python train.py --head_dim=32 --lr=0.00316 --doc_mask=true
Each number is 500 + 40 x the weight over its row's rms, rounded and kept within 0 to 999. Layers, rows and columns count from 0. Numbers have three digits each. The size before them is the row's rms in percent of the matrix's.

# layer 6 attention output (transposed), 192x96, rms 0.0828, rows 147-187, columns 0-95
089:462528536568492540545482506514532462500485550508453480472510456495543523525527444557501507542558478487521480412442434538495430514487471500469516461494507515495482453521523521499460565441565514440462400466564476548487440473560457521508502492508490432504400561525512496536526545500478443594
102:420514490531443479569505518477517513522511564501516554481448580501482544452404506476566464530479441515512482472414510572524486461512536469531471563505531486496484471435496506477466485458511559542499464572530508542508456435521478436530447485546475514552542546500441554439525498506485448421
090:506484535531513519522530518492601452579503493517550461523548553474561491543502521506488455474493527505459402524486536551551550479526446516494534476516518455498572399514474508512401485520465545474403456481483488514474472513492563522470478574485498436494556469466499567468422504486541511524
096:495549512506473563505465489475444445477521522493505534467470547542552545502472426516485506480509426389536513495499456469541541481444485473513533488513531509456490429521451500475452533437567535484517496480422534594494479511512480541520574487485407499536478550472544504485543549446568533420
092:469479446497523513436484492516455469497508512500507474505493603509429479566491520529534535438428442503490512479487505594503481479487455558505427494479472459493457558560480469535464520393507414535524462569488551522554448501527460540494546486451544515504509499483467429544563503518491430465
099:528522564497585456475527488473450534520539475427509511546526544524491516449561462428590507509540579488503511447515535522459461556560495560530510567439527517508468520562524506508492471539531510483556537552467461489540510541576467531464535477428469428487512503481435494518532547483461489423
095:488470427511397465545487521486544445469486498545570507517494508499487442528491520437455485559538585511456439446490499522527450540485412568550536552456505491484532490540527480544499479476497472510493571519502514501531423484426525615476490463474499535476498528525439511470502472458508583498
097:491534501475480497482477602478564512471515539484541460482478511432403532537538465467551474512492519519542500533510461506521518550512572467506515470544498530450474479480502561565491407505486426421497462472536471549491444495592519465450460519541536503474550476427464581481488566521543533513
092:509498480519563479477568529470523427453514489451538460417543581520456536413536471480470530600510415492491542467502487527509542488503537493483580527487463520508524431466455494535452504477413535490462580501493521491521468591475496527488472568530487546501477484466473513483498552567494502552
092:519539517480505500557459563487504502476483523490565499547519486531346441479504515563499522509435481519516460487503537512510515456488544502443498472468572518487545541529574481451538520560556550476494492419532494510494449512579479462458466529542570481560498513483447462538531492558586523484
090:516475516485480519511502497485490533492455490502498521511462505486500532478522485498489601441513495459467488604437512494462499418488464592503514466492474436549568467479459549497495468434534596568494499476481548514519523526456581519446523451539509559483543532532577491553503483484484448613
100:537534522455482510512453531594474476483508476496507539444520449489459493492493481415484554497514450560529412439453523549542479505476507493539466449552528532600530567541474501551538520423471517553498461544470487470461538477508526493486461524570505437433452532517420498539489457520573506509
093:489599497501548489513481409434493457484450558557556527487496552442514462517462484498433509487509490436483513548517438566473419464501501511480458553547549516499506502460459487456467497479552531438480516549428449537537496474477539470498406494523565481473445507533466531516499485432496511422
095:564529523551490502448547447527567505499449442468494435511470535455479465542480472564470527421541490523508483540540515498542550532468499574491505438471448441559604471563482462542573509447480501561503485477554578555493440469488523522509530470550501460504515520484564482492486451489480558488
084:470477509509542458514513521604499495529382518517572504484488510555589500440548593484453514508488548480453534558512553420497499495481442521442500511468444502502471488504474424492490462480516441450494541537447444529510491498492527501582477524503449577454534551501510542503460541481542484482
093:541538483473524466498513490479492492470513552459580461584536499524495519407538539498482489499527570493550407523477541552491428555515522522517506592531459469509547444469462546481556510544569453454461460418498497564441493448551542494461471500517435495489487431480480540501545494467517512471
094:466580510486510464475541501456456517527567517461572560428489564564552474458570423532549434518496545504533488527469473548498502437499584419491525442550500510508507463528505487498456508503537440526485526561534496479471484474543486511498581460540457525494564458501526520477480516492470401524
077:481570440486545492508537501526538481485462476547524511448493439530418521495547540446538518527439515498421538452448536506518378505528449571480502444511437493451495513524520477445487512493466464482472451497448518521495525463462445537455488461593521464450508555537532521471567582510521483520
085:579522503550502501469483566474505490498522486471402475497442470497549494492520451500609536451533511471528452537492546507510482543516424545430572533459546500596566492577478507472524515494470532467527403513518518494460457511518503468462573513509523564450444533532451506511529484473511466463
082:483513483556520510453459450471562548531456481541462396470493545503509553542561545515488492426456517458492513441432486535553524423533576494541503580508512478533516521456517531480492543530554524453506550500563471511533543504477483495528520444488562568513464560483504463472524458546568507579
087:486470460487504556487487508507549439493565534457505474502523545524547508464445517455541530503512519494442501604467401491404505551416477435523484519546551523481486443498479574457454496515536506404502439511529521514529471519588502512500513508518448560498531499460451575488447473524476498527
089:500590534569498436422507511444475497508546488579544428519425518508515453534537451507523498538561521476565422447501448497571471528522517507440497576554454508524445473541520517506470479506535452517517469507454510567557520559534424471480446484524516468532466471477527467497514502475473501564
089:500504576472544422552515535512536426511504456521501511523487497465504560526519416583422496517423421482472408411506410492501531523537495502433466525496526513467525504498539505510473449499548474458505484562474487564528483500500540541466490537453524462554525503487529528530479491583551496451
086:522453488426482483462469523516485530530508470533518492516560466550574465521471503479420513483478478445540510579443563491460448476473513495445507460458477417525475474445512476410446566468503532493579429508467483530507575572434434474540467521535455466489491502522510441529490538537496465464
091:489461491481522455499470461532443557480511529501538498453533491561513430552502400460510544468445509502496527520474458476423526481517550546472520579486425475561476461474497447538495546556460482514465512442552541402473484524471552534504530467518480490525427443462491462584582503511535487509
088:510550562497490522484511499527492495488489520481530455532560569499421463540622461457475461477511546489427530541438449508569501509548479427444542496511567491509470451488493513494482445515538490466486493533553527448506554528501496481505583486531494541483581537592500440471501551434469509457
088:515599489498442519502501446531541500528465478526466452477602547481496549489520517481510545543543457485526535537528478413516477530496489486461504475514571489563572502448448423524504563502503499538507511484520469438501559529466571451545453472497503383488556487561444474477519513533549463487
090:472554490471531459479529579569534528504540444495484534510447440489506429461521469517485452494434424510571526491423499480507532495473537485528524477480474515587455451466562507512499492492477542438546540472503492535461427464422528529560435509482538499409508475498450549499584480524465464522
083:512446522544518452496403460532480428564516492434486480606510528443397454534514489503565440454570460483431492486496538481504453531513559509505494452527492529446461506504504461537493506465494524518511540464500536504468473496463427443532544423473462482469510544496508484516472598505545493465
083:533522492550485473510476491489588570478555540500510483519516474542571536549555585388526505537544500463466423465480433503515483457586518522441514489509535556453469497427537489453458493504537543524514539480482511544492539465506595445492500565443454481486529500487489489527495502519447474566
087:524519486540550470492499499477509510461480453561524566492534589481530496469448462498505463509533598488450474546536476531511469439509556456467435551501537463561528510456565524505412464505565538502542474506421568481503497509510490481508434579474563564518481506487420529464467517530571523515
090:477544530487494422495427481609543554588471477506452452553509482481447499497495508530594502489479510491495526492438497584470517553453459459520446557494461518496511422542542488470534506514494491479540472505546512505482498503528497490483513528582550573536555504448558487442426563515485451520
085:540476533477516577589530497511461486417533474477489493445531444491469546521525511454461513486483472535590558534501499513501579512527562544434499495495470515430548506492476526565576487514525443473503463435507493495502451487525554537503486475468577516517521399486489461495525582491460566438
081:532415463503461476481517486489449454498499454555514423470445503522477518424403515455498488529505495468527541424527568450494527531488472466451576516472483445494481481538468457478508480423571479509563454530546543489501450521471572451496501441468488481521453465461425474509535530532453451442
099:508509422504485460483461502470484478477474503476546451492485425511448493578515539576544516481511451549450530514524503457481560449476474509554482470535562506511551532477517494548614493519458519534551505465587501590498507495510549418480389493530564497530474548552513492488516486439512502467
084:452493527577514547531387468524472544560470539470532493499493482502487459450476554516459493492611531472482472450399524455508484564508458526498525520512521516529431525510524482450464507477538507536572474497473461517470507422528412528522519477481422492532508552536503525506442545485579495548
086:500435440532506490463479411520479478531472481492480500477537472500533443437563379531545556477494487472429465553492495470509456502406488507479490524488511477457551522467463507518499502429470480448546610556506510521522485550509529491509585446512553525474492445496448530503534526486571551466
077:556472510528507537400492531476439486486489509465581478574524537586513475453538529512498483517497515490516485470491449463453468490526515440553476495547499482536527536462484472493494409538475427576564493512571480443508480448506549469458482546417460493516484514467546415523508433467501464568
087:550495508485495509593503474485503546480579478504506526510527425515504534555590539590459478471518450488528485486506510486544592490531564510467487471466513424575552540528497445427542489524529516509480563503506564513536516537574542498507514428458501494529538489560578484487424543512487476484
094:574537513546458522533563542492473504463475406492488549534424532549524458546549448436484557516523476534601497486526511538449547489529562475510485459538474497551540434495524499510513466520429509483503489507439516522501488580456480531480497484489415535492508445551464468468537532494526394503
099:504487476446542540457415509543539479547498513419507482487486487566485487492529548504482537604518516435496521514569510522518457471507555543442466521522502534541435550458511526504489480514502564478458520478523510474458452480474523443418482542521438521472535502483573503535470595432421486429
# layer 6 attention value, 192x96, rms 0.0662, rows 148-187, columns 0-95
113:522534506513512493434508496527443482519478461498461431525556469487477437525598563531431496465560520532521542486575511424521504520479520498397533447499516527532513559582536502491461535523521406437455530492499515458530519552519561549476512545457542486455495452513552447544470507499502514560
110:587524504550536453544446500501443486466412477481415545477489477558445538456481541496497534604521461505549549486531482444448460484553555474532576478487522533549441507496503450502551501523548440487554498461590500458515485474520482548487528488465479521481491544467467467528550469538569484506
112:482455515566528457458554487511569475476532443524475454496481479502465473484523516493507484537482574611494397535470500505472461500579539515465459482491497503463489562504507519476515497583471493510470521518551490377515489443503494492498455459526527532454534407545477503542483527482475401558
103:507470566462488505520525462516534514519473510495521487449547404471539461454512438437454439520553526481501462523527511422479529521486557455456585520512464498471567442502523529442580515551488560465465538475523469452528504508507478543529448477549441516415489513511553528447475545403497500534
109:392491500577432513532500536502523459505492527585552568477454487487490460521476502532463521476470422477486531526498524489525474528484483414505504471548476486495561498483502560458515508523379486512451432479520499531419463490434483445513509497519473572537501457534548514478451473525574539559
100:532524536564582502497524510511498440494537525484458475431541493477555507442507492560521514478523467533499540554542490507499543432508568468465477399474387518447473474450481507487474461533504522539515447472463484494456524495553451417501531529564443430526518497438551539571534471522490457489
112:450511489546549513542523459556456453538524476494433538499522519596553484472508531447454485477492468527483533404450534473473474470463457535529523520441496466544532504558511463497496556520484520550510545543439483439477553501426490447508459540403473500497477461542537498522446392467467455507
105:511478434523512536469466494524542487557544449488397531584451428569548492544436562519514507479474528449465493520474483465502502492493499470469450455504544448514492565571531530477535469474551572521505393475517428497501516407514528532524547520440513458494507493519525518522539429494520514466
099:510488485481497526388555457543479490506517500534445557437453519433574556556487445461503458445576477502494549534475471445438507487509450530532549500540492467532461428523485527555489543466415466490535466547508500490441534465444516547472493525460481524480558505576507558476439514516463491471
106:498499440552546453444506483513481533523529505499504487521563471518525491527450528533506408530443532509509470441503533499524492520502574445567473561495595542435482531517548470489514586530489380458514513539559527498486551551583438535568486519504459468481503518511442524451513498471499539462
112:487483469557477485505551515439498554504486528486505426516452530516558472461522509550563435472518500449509593566528497443434516546532444501505550576534534469450465463484541509443500489579458456475536536477562549560555450527473475481527516446457527503619496485495537523498508478500468462482
110:477430518471422493449532585573471555541564503475479435548529451521521573458528535518527504530522478541465446491490570463507552488449489468438528503423472463458481477502526540539553533491446479550491487448534510467503479465492458498479522526447468461523533493473496424435545530565502540581
090:402496468500482531448503541429501498472517558585477541463514455506523500519583516514565484531463552469489474527461511527454483418487563469469500562483465534463417470474500600485502532609492494420531511529510447483503510543538475494523450536460475512507498487520417506491523542476481445467
090:482480438500536534502501454435501419473570509486460547496528465472483432505488424550563490479544465443551447506489459570535526460456563452576535520523537464521497474506537559478559484506492590593470480462489524465515498476494484470438518497492517450583506447434495491453510485528438512512
088:449466444531417532527562498512529456500486458529486544461543433484499437583471474536452455583484442506434596534460553494537560438477471497526479460492529486537424561557534476513477493502479552508504519580468481435507490563506517485509501491472517554502510528572520449544477486502451481505
086:493421504487468552551458494576511494482426515507417511511489497424512529552477526503466585487471456492436482480526463462490573582469444521490460556436509483538483501455480534503599485475435565481524493455455492530513518495514532518531461569482561499547492599516493471509508489475529566486
089:471464556515501530481470469506502509542483559498490457532526531488483511564420518577445507484496554558574436520526559506456589459426542552440515451510536535522502547480546523559474486461485549609509502503504458474503543530491534466491523504469532519534550476551439528468465419460472546461
091:472453494474481500512484450492479528484469476501567518549518543485501538417412496563437440525422484488518538505471406536527483540501558505560446555564523522451428492406499462547429501519508499465466588504507467537552584539497551543536495504535501447519525498468455526504493509484466489502
093:580497521479502555518517538519462517479533582501540538474544513508477471436438461476512557547578468573498457532566485481410502502499417486446506413510498490537505482547420487533500438511492447524583436455478532443513479478519490538501507560519478487406461519532522518503523540504472460478
090:492551533508478473540464420515464496475434537525528560505492467508537480537562524497422476516509512479462504360509563489545591540552498520531534440487506501529518499472446427511483512517506542482475489462452489485469624471476544525524539435458541509477464540500506423485527549503510540466
092:491469485440553574500466507465452585546448451453460511498498488448513535493509521528581480500483491494485528561533469505467496534501544493542498391495592511445496475480484517546491525528432520455534488426557472488468481426448570476500511540498471509452537515565464535532526504580542449440
098:536424445538467542472502493545503569448526502470539427477512548507499495404474576501569453506544561510511506559477542503551497488475468465548535506445544502548458492472493447495569578492420487497507513403505543498469480446495472503511537489522505499522453492514490442433515534404482470547
083:485531504537548469526540459532476469451468499498498514437494509487430536448521533476557484462532481512415510469535478517494472414542441517583474528529505489487498528549512487569538375538465481526488532531515465417535447478482556487425523440411512517494515493469495587435493458465500518496
091:542496467548513537469560547460552489525502495496456522539493524493354543428533507496489460559545465482529464446540535524593441480529452497496511390482505485446477551500448544433484444470467541511556448546460490560507468488510478485492449523502507514466509552481536493503428495470456512484
090:553471444489536510457535457566512524495527495476500545487487473445537531531409488508555577522554526494588500488544563522449485520525542536501483524545538555446497533518516508517477555493463540455519551451443524528493479491518440516531401515460580454549402487504470540499574436509527491492
092:529525526571499550452493580502430538526517530452495598503476471444462504482444499497477522486488554525419507504426535485447494559505532542518432498475475456446414511533604549436493531490503456458517475554538502539473484465517438503476549483533556578480461487499507525507493456507445527469
088:536423424533491468481511446486529522531501566520512474540507508543471527552477510503535553504557552421430524529521459503487529463545426496455449542522519456448571499468517501500509500477478521540441505500431472457484514511568461452419532463495429531571423530435537444531488492438509537493
088:495514562486505508546520542460502562504427503559466503441488519500501482486437437480483474509453596510612527509534537515492497471544442476483491589510525444469550516473484579472506519516512444514483540520553517526506474531476553504426404493552553499504478477477457485573569458476463445534
085:556487508456452533479445537468465465536398501479488493521495549501450495422424442575513505477511543542520607469519506477545497543430424540493521453470524439515500507549482565501499555535486451491473450529540540437528500501521434533435493488522510492533488471545524499464529529555513566447
081:488502524517466587517533494559506486489516536493469502470484469516518507471534508476483500464446455500516542456414484520512513501515513533560546470545547542512491513562420490462488447475438497505533500495501379513502525453448469456537565458538393432562454496547509479597518418464459494474
086:515453506478503544501560561490461503441545507409575553411490554458531466443587547543483500463578546477511477524555582408505502474510451496522512505556568438480514541437506549487446525458475521504509536494442449492520532505482465545504521471500465479544508498573473491524542484477523491505
082:485468541460504473463459500484554496529487481528508452581498473528501476476508484503586474517527531475445465489532476467480470502445497514490463565546469518559429518548534466423437558516456538519447580518556569591490537456506442527501510499558405507470417516487510514470436449536523461512
072:471557498502516512472493483440540493560518528450542591496538530450466502546565457462573537451506482452492451596485444540551464492516480525554495545501532538533469574466525470525454514581468489469470459503465553483506519465439455502505541582496489483434508457516458468455492428425511532494
099:527496603487479557489481509516555505637498521509427547455468540516497520432453487479439510544473509466549498519462488569468433532527530525412472545529454489469538447509496458470458494504556526444450516535467515435489509535502503550507535469424489555457547460439486497530515498530524511542
085:491525422475478442459564556466528463469447534467516530499510505510523535512546433546493478502541473544554533487619498524465497453506558499595500463508508432521536469517511516503500513540477476470459516483547499437547528579436574461504496544541557507517528468439547516576532451496469554457
087:447565523504525579533478530524481514474527498488437454476458577516441526525476598435512459515546477531552509426530465515495541497510510488552457431516529543508533502510467425468489457581532537550531494425509497490529527452547474495498463540535457514569480551526551485458512473572435447537
082:558506523474516493519538494490533432553486450469406548465544459485531518495507489447479492470494482548468474546518488560593480464602487534473493500421501490479470439570504513504480464525528521475469510465482502494441497594519449527535545442580491546505474543515476531500497520408541451417
087:407478528550485490506485471518498400472451535559494483443474584523565484436471523428587536489513449545479521499546489536511527515451510463490482534506508468495478421515517552527441499469511482484482523467462487459406495487425441524543512557549465562432462532481488549519532521462520516546
083:443515482439525511505474387476583474462518546505514489484554530461471506496450525616505482474533462446457537502474517518519502524562446523502479542542543463514500484497459540513442499452563471464559549444536461502487520467596533478499503562579563508495482588521538525533475522516481538537
097:504471558551478423492524462419527497483438476572475476524526504487411443504483441542448511425514497520518481501477556481598444481492450456553532461495511490426525458573511483417544521534524438578477449482456509486487543503516539537573532467466481512525488513487510519486529449570498493514
# layer 6 attention query, 192x96, rms 0.0666, rows 160-191, columns 0-95
097:549438530502511452503537492538530502553521537484465493512516435582480448488483561536470493510548521536544487495459484457515553547528493600444444534504491445480536549551517482473502493460516539536453403524497479466473549473436461476458538446512441490559472591523519493573526485434497459436
080:507484467535520469515472488463377460491435480487462554508542507522397468478485495445569521528511544481389456542586497486504547572516518529547505439501524513523509401528515502486568537564499541457481563513517509461492441490496527483474460427496485509467488485457458489478485535550485510539
091:596588436459516482497516493491478449483505456468512466510489529492488565537534471497477461486489536450452524463450544549518517431418449486564532492497506562480468494625481509517552480460523527493414467494528428440489454483509579485547547484499526473538532476534484505553477540497433467489
083:481509458447509472446534481486531501396534464497536512562518446474516465471494495517543435589476515561544504539473476511475532450408563532528588519517520524503487441436448469504489485502533486477503523590516541460425464569522510415490482453500429504529493498489532508503553434529503458469
081:490520456569494518548497477487519523516580462439478582519493546499484516566496482503467456550508576438535477492502515498494492479488511550534550471533442588471512534458445519461468541488500502478593521533518531481464531541519499506389475510518425435481508515511582468545426540468583522477
081:498495474538501468510545535526504521491442430572475478455444493469558557477506537429524470552565546499523449557487503516577548520480482455438537537442519550472490499458527472526566531525525462462471487410468435523480439553477540456539476528457502556519449533473469526488542498471550496600
099:478566535460516513464502499512553482458556524477468509508404459491478516579516453427517522448420432427506527456525494540502513435458516472511525462396496472545545546478471465517473512474488452520475516471502480510530612577510493492473483468513473546473526460457477528516509475453407472559
092:517550473600532511508560482512534513454472533474512482484528508492518396464485501474521496562511544506480434532574475503543531460484442515530472526560412430474494503518523441443474494490472477480559547465525521521475456465519459443416451553514585450491540508486527524472460483439407517509
091:566540526505529507452402464536500494540484440516447515490487484522507560525481464551501458484597417488535518508474453574467494584442477420457474489545458499536511445500456470430535503534467510561563446550526471531512505449484518473461519522493506476510547498532569525439443485439459507503
092:465450463546471504549550569408472508466535456540523484512534472430552532522539495507538524462532484505487428426438501437459481579488516421452551486499553502554512520549513462527456521543543496530469558534544576512528495548540461474473524477551527418524464483555538517520525458526509459469
080:491447509477492515490539538556462433510560425451500448479513533557476513472513495482464485551482573511468479440476450466459510431491571484503435496436495542442484526523480510524513466502555478448500466560481535498524523514576565543528505530534509542468479448501595485519502548432602473425
091:559445514519513587534538540519476526436473399476534457569427452484495563497510492526498521505522484474541534519541481468498493546513538502487491457510424470549472488477556493537544457480514434530478612471599573525436484489439536452524516537459430499501528509502481462471512473461479537481
082:470513521471497399574490559496533500457461515509512423516511511507435568481536465469460518520490470521478420517492532461481552480472564468500491489595484530550489492519514495508500513526508567395441466523502471514478573486503444455510435547487506557536522518572495436564489517539483476404
085:465490493497480527469498492453471466491453502567471443452518555504423547520421559540492421499518523495497493447463505531580457472519418497495493536558454482465500563429481589497497479521502512503496489602540439586482496418524494437514529499506507553475492512470550482520518464541535514579
089:517501536514444492485500572478530522564485575503483456504508422464524442403449566539532437529501596542521489467487472520505493511478473500597465434490539537533511506515480456458520498484487566542548474514501481442517537489468507494531400496493510464471482506507492461558446461536483482615
098:552494480444460510538522522526465458499456512469479526542444454558543503486602526572552451570577457471456441506498549463526454449570431511475502521441523474495514529418427506489415510510527467512469528585498454479514470506531477505431469518509479560475518500519439504474540502466500544498
089:481446442486542587545463538494467518446432536551558515456479459468478553509594616532476415497462451469509544473535488492497536481519521535494516435531474530452460516464478495522472460527413536549472553507486448547416542519498547472491515527480550493443458509496522509504502551469460495486
082:523454535526575511431521398500477521479497518458529485538501503508501553457530554574537484461502480501493515512474556446486566463544488505518604477508512522454502531533428480536551468494493477585521448524516565459543588476571553411536504489572444493514492531525494563482489521513514510465
090:478491474486470526529409480486464520529550499461491449523465468542513566523450513514491535479477418483522494392444521461454518376554504544505502527449482532461502501543469511460535618527507485523488530447480578529498477457468547486457477525572481563509465496485535467548545528521540521533
082:479457513510454462439563459488549507546447515527437465504483535489484577474466538523498538552504491480496438496584473477491531518490480504486494390441463534451583514523494444498484532490525495515513491559426502495450543509449576500577494556462485438478568567520565555520533533545491510460
086:415509475436488553562452477527478502506509507488445540434457475515493528453418590430607513533486469562488470506460485487479478520513524498496467492524468529536441507538497481499544451528531524490469515512559497510520430432556469478509513497563538499538530537508562599520452530462414536509
091:456480495455506499503508537564510506496552536482486424414581556474584551523455579439566479461548517489389503526561498502485484504537544548431492503522466533597519509461516503518517585502505487547482516449502513513503441530457498469498432447518472491511550513552484488499471495483513429515
091:611476496540527569537517468492498536420521509511471576464522493529479458433432486509463467518528513563500442432533518543509545431548493515478563428469503513526473497517437526531473486544543527445507533508430435575458499508489463468487448486552514494522524567483498456444523495470539572465
094:535436510546504515459520502527498539452429444546430504520595519506511495486447514550538585474488461455459522522545474473507501501446511542562443481464590481429501508470445589416505496407498517489491544564449535475514458542458514471505534516493489474522537494518497513470427519485462452542
084:496545497548516533532504472416489519504559543426523516580500514486512429407526493501465471551602482476470505543523532512499495524443523514576491504528483503542519518496522476490493500433476499413488511501507532478491480470453490589533495527512382508503534526561563550537562482521489480598
081:517568501569518489449527508447416543504438551527460592494537515509503457570498503522457459560496475510500510508487515422432486464501546517529472493498430507510467562487482551487508447562569483466502486497460487525523528555442491463485517479468474503462572503571487521501571541513507372471
090:476506478452550534533498519557509430526429456523492512548490524551474526503445509545451452465432447430536464554537620518501459500483437497491543418505432563513521566555555544437543474471455518448536542504496519519494483476526520498510505484489531471485443510475489516519523553559480486414
089:546573509536401480474512543447550509552461443459532495517554476533557495394463515477462519543546440492463503444580538501505510418482568510419535523554494501491533515487495503508468538520492571555474479527494518451518506561472534490444572483503524548472475455492469464483491471510531582505
083:543562530473440504484512479539512523446467501485460477511500484464464463486551507416485373481576483548493470512492536512481444519460489540508468548520527494487526483512466538505537569460424537508562504500483510539482495537529514493505574529568457465463524407525473470581540574529575555452
081:527411498480511519531517490456532433472535442522510526545542498487517538502475529489445493492549531440483426516520427480482475567447526591519480581460476493535538559565400487537456511545496492517462514419474497506532514506496554487439575540516546529507467458465519537484463499531465575444
096:516488524487444573531528513445507485438475505520535494543537538487567557375463519506474555537520508421513506470544472475446426554535465432535490515507464487491453473533559487440514477572512490539478490497425447531503583495554549469462530460473457473538565465550508527500477463485451479521
090:465527546575533449472429519464469530473424496568551492502488588579515507524571447483535447435432502505493508482455539430496453539541463540450506473445504497486496529540512467491455483480556591489576543469481531529506476508512561420475491513487478504454515538476553451537511543463514538495
# layer 6 attention key, 192x96, rms 0.0668, rows 160-191, columns 0-95
102:488401526562488478538482477534524534504542551495484497476504445510528467466518525567485485491542537559548398511474501514485473554488446576465501491511472474493540553489534480468519519473519456472461441429581560542495503496501419518442528529489416464531578538571507486568527581496496516499
081:598525492475473489490473526554410538451469537503481536554459510474469488486394509473501509487464536540413463591484556476553493530455512485509475435541542510573460484531504503563534531529548547477578531502544522453453517477511524509531432429506509515485481488487482488495452514558587525526
091:522549484539508565479542486463486521545492459497489476489473531509491441511463507567482527534447505502434488516502486502522462527481436409580531565500423612499435482558463539545545462429499485518528513438477482499521437480523511443492511466494441472460467473462491494510641511522470480504
092:498531435475543517462471510413475498564486445516535525541579477514543508461516474522492396552478472539539453555475492503443487459465512538487499519507542442526460477458415558498539444556447547447443535503497527515494443457547461429524497530461499496454604544465510494463488478544520528521
086:482531507502527551490529436462441470565527531407537548509484550503515546553487561518473449586545524458448506477578517548494548422486494538499477497496535528584555451518459478520471533492516545433521469484432528456515525497513433474432538510528404447497527512505536481499425517482508524492
088:479573514567446453532506510467547503514430448564492518500431475539530519462469497481445479484583539532504531516486566574558485437515452545518505550521559466471538509497476495554524468539464502510523469467452445492495462509504484452523523489481522539418421502569376463486503463484473524548
102:540576500523541544514506528532545531519465466488465526540448442470520537516472482466507491490466469435484531463520525490518536456553518441521512516436411507552505498446431546453440534534457448447415433482536472507512586550544502521534531559508543546521533422495506471474546426440501478529
097:465558494589532461533561479485565477471498544492529484505484443477479419497551540426496461522469476471464473469566494522518484562494451530538497477541500437481521460464495461540480476539480535549536537462564528513473482495520487425438437509475598520472595537453562539514450512440463533513
092:535539505468590496407491419480531480529527504569531466540435457542531553486424477546520486517549444554544512501491461513484514525428484415529473499478472526528515481533504415464541568490511539517565430550505496525523515493505484494462513523506470491518494445531535494545429546409440536498
094:506512582500517573508532498459458504434468473553499523493542505460590519533547498513544531504511460532475433450495510468457500482519516415478546510488507444545545465502536445537519470590523515567451465486494504489554435559526472501492466422531520455571468576547523463519462446564484441480
088:553516433432518521551524479498514491489505486525479552470532530524491500529547462536464544491524538455474534509483433558413440451559529534431489538429532490452452535500510527576478532408506498427556506514484524499477458545608478467436511516533496521517519497430469493509456445533548438486
100:507461450491525528511507484488508501364491527469487491562472432472473613522489491473458533517511471528492538549535525487490557505476524526514499514516541488486530492503495449491609452480474423564435538513488509478483498471436486442442503456437455473499504509457509475482490427463401572549
092:518476490554593429490558600470475567521494463463496483570462517478469506476520463554452501502505478472508484551482496413486586525471467503412539518546480501508486497544509481490523525452537543545536471535509453455487496481488474426501453513547487455534470505435423483508549483559462438422
090:454481466497476469495516518442444437456499502499450465504544522510423534551456597468579489484533531516497481391482443495585489515510437505500516540501464528504492543491482494463521504457592510552542493573569494538491536491530466463480542514503457607459466538459488537512465513506517498579
098:472496486513428480503432520498536554512485543506501515485539456487521443475493501532536474560522547543493409488539428537551498533506528494462497423503507530549505496473525518469458488487527579478525452526513498491536520472430524432540469476537484437475530545551551588454511430512405489616
093:437511530499456537587479485497545464446554522473513497510464435531538514490492470463557464524553427517457396514441512440492489457432485442452550545460484508505484616503451521481480538493470482544490535572452453480508485544470498508486487518539491560470518538453493507476494556460599475501
095:456502494473532582527483481454533514488475560476457568444459455503503566499519570483515496523501497501531574544478500476530448455492531477502552420551450559540455519451460470535545471469511534581443531476443500496488496480466499456473538564476587474501424563421525478496484538490418477509
093:454467535525551534477502439490488481430475506549558518525547523461558514475533453523549496483524539513457509594473484438502508533567458528511567459490488635456549488489415489476530524487500509513468473566501567550522512439513535472489579505504485491593497502488559513481515485504573542477
094:439538445523461549503515513497516495497490534429447561512503470511566513536518517552514532459512513469543539451486467458497509397529501583488534499415491529463522461522565508511455607516528473448534480498513506518547435459416500469450472460557503562560429514502548481529572494503525535505
091:492475509459470500490540458523558419510377506516424445496480515462485524420550465513512511525553514477498490551536466466492541483488466533510463463506437581463551524430459502555461502469547487467528525506425557547518501504500502506552459482451523463486518496499580442519472522615484462536
098:510520448426544516566522493512590522486501533508528471542485480456493496443459574543496413519478517484476454485487504558471548444576470453501482517541527538465489519539528573498510459586480528510525450507573507507456450398450524518400490480527521478516442487523466554489463535527496451468
101:513477516504481504540514555501531483537522562467482373493543540447536549563488524570519443458471541465431459502498579515519517516619517490478527495546521469577539479467469470504465509494445550514514442480529473468445458522463570450475490499492488556548509535473436447532464482462485464541
091:510471467519508531572530481454490520493529493470465493517534480463522472392516489506455480522510551491519414455540454539493487480502606482532509380504535479511519512437477506469535560508496527457508516540431479600553488544536465457458468484505512537453468455410487436464515575519528520486
096:542451477538471508404477454507480506533464511522488522535544527418480508497400482543489537468520433458488516515537545447457468553586474494585473508455539490505503521491467478454511425446544472477523569515523590498523519566480505484522481487493543499431522506486454539442473590465521506558
088:482539500444538529493552537467511474522537522472483531613466427459441467476513531456480513516477497465451470524515498508460469592429549563548505482505481521483505433497485516524509532496476564476522448482499495555505514490455512562516493438522396474426559578553567477479518424487539459509
086:509489453543526512480563548450484528507496537515462611522547553494492491510569508471552464535504493485517463523479504456438536530437513560482505465545522482435408558529433519497470497510451513435512522491451526545429554531492472451538501537493507488547496481526483462513517621451466413540
103:496461505490529502596496473566462488517455525531462467530503467536557526491444572469544527534498435478458481490596544468494494506488458515468532436538474569508499488565523500412564496442475499452496526492458513416535430482529425502574548544525539521508480450517519530551511530547486516426
095:460499465522475504408484515478522486460488463520455524502460517543469450500472400422576514526470535442550492481552562450491489513502608470466444526481493540535505537507571421560489500526453547518539545510528537528477464524535536450432487505486455541455528552502494475457569498508530513424
090:541511468452468502465527449558518526466508467429439511540576472536509464433537462489523465531550505498527492477471553523509534541483493529459511495468462462601519433462526553463479538436504468495534572470481489476441505525506458458517576528511432443418414517530426555512495459465539492469
089:494488508467480634552451473489490498486488480599500511560460419479522509504500477499440541490512545481532479419505469498503476526499455489535446506536461466574516468585483431487478482554530437471574583427504527529452457522534506534454576487518496509536498561435480482512506482507524483469
099:529461563500510548503518502478450512472477510531489428513445538508475572426461497460549487550495570449528473471482533448413461500489582446523492562538506503522417465581480460445511513515526495570504456470490465576546530508459550484524524519524509482517528556430485539557440506513438535532
096:503507568528489395474501475541457486520468534548466564488495458529571532471584528517503497477456564470450539510482557415507510479502448462471467490546518405449495554527503482448468527469570509554457536486477499454527466527503500480419472572510466524500401503480585478469513500523517494513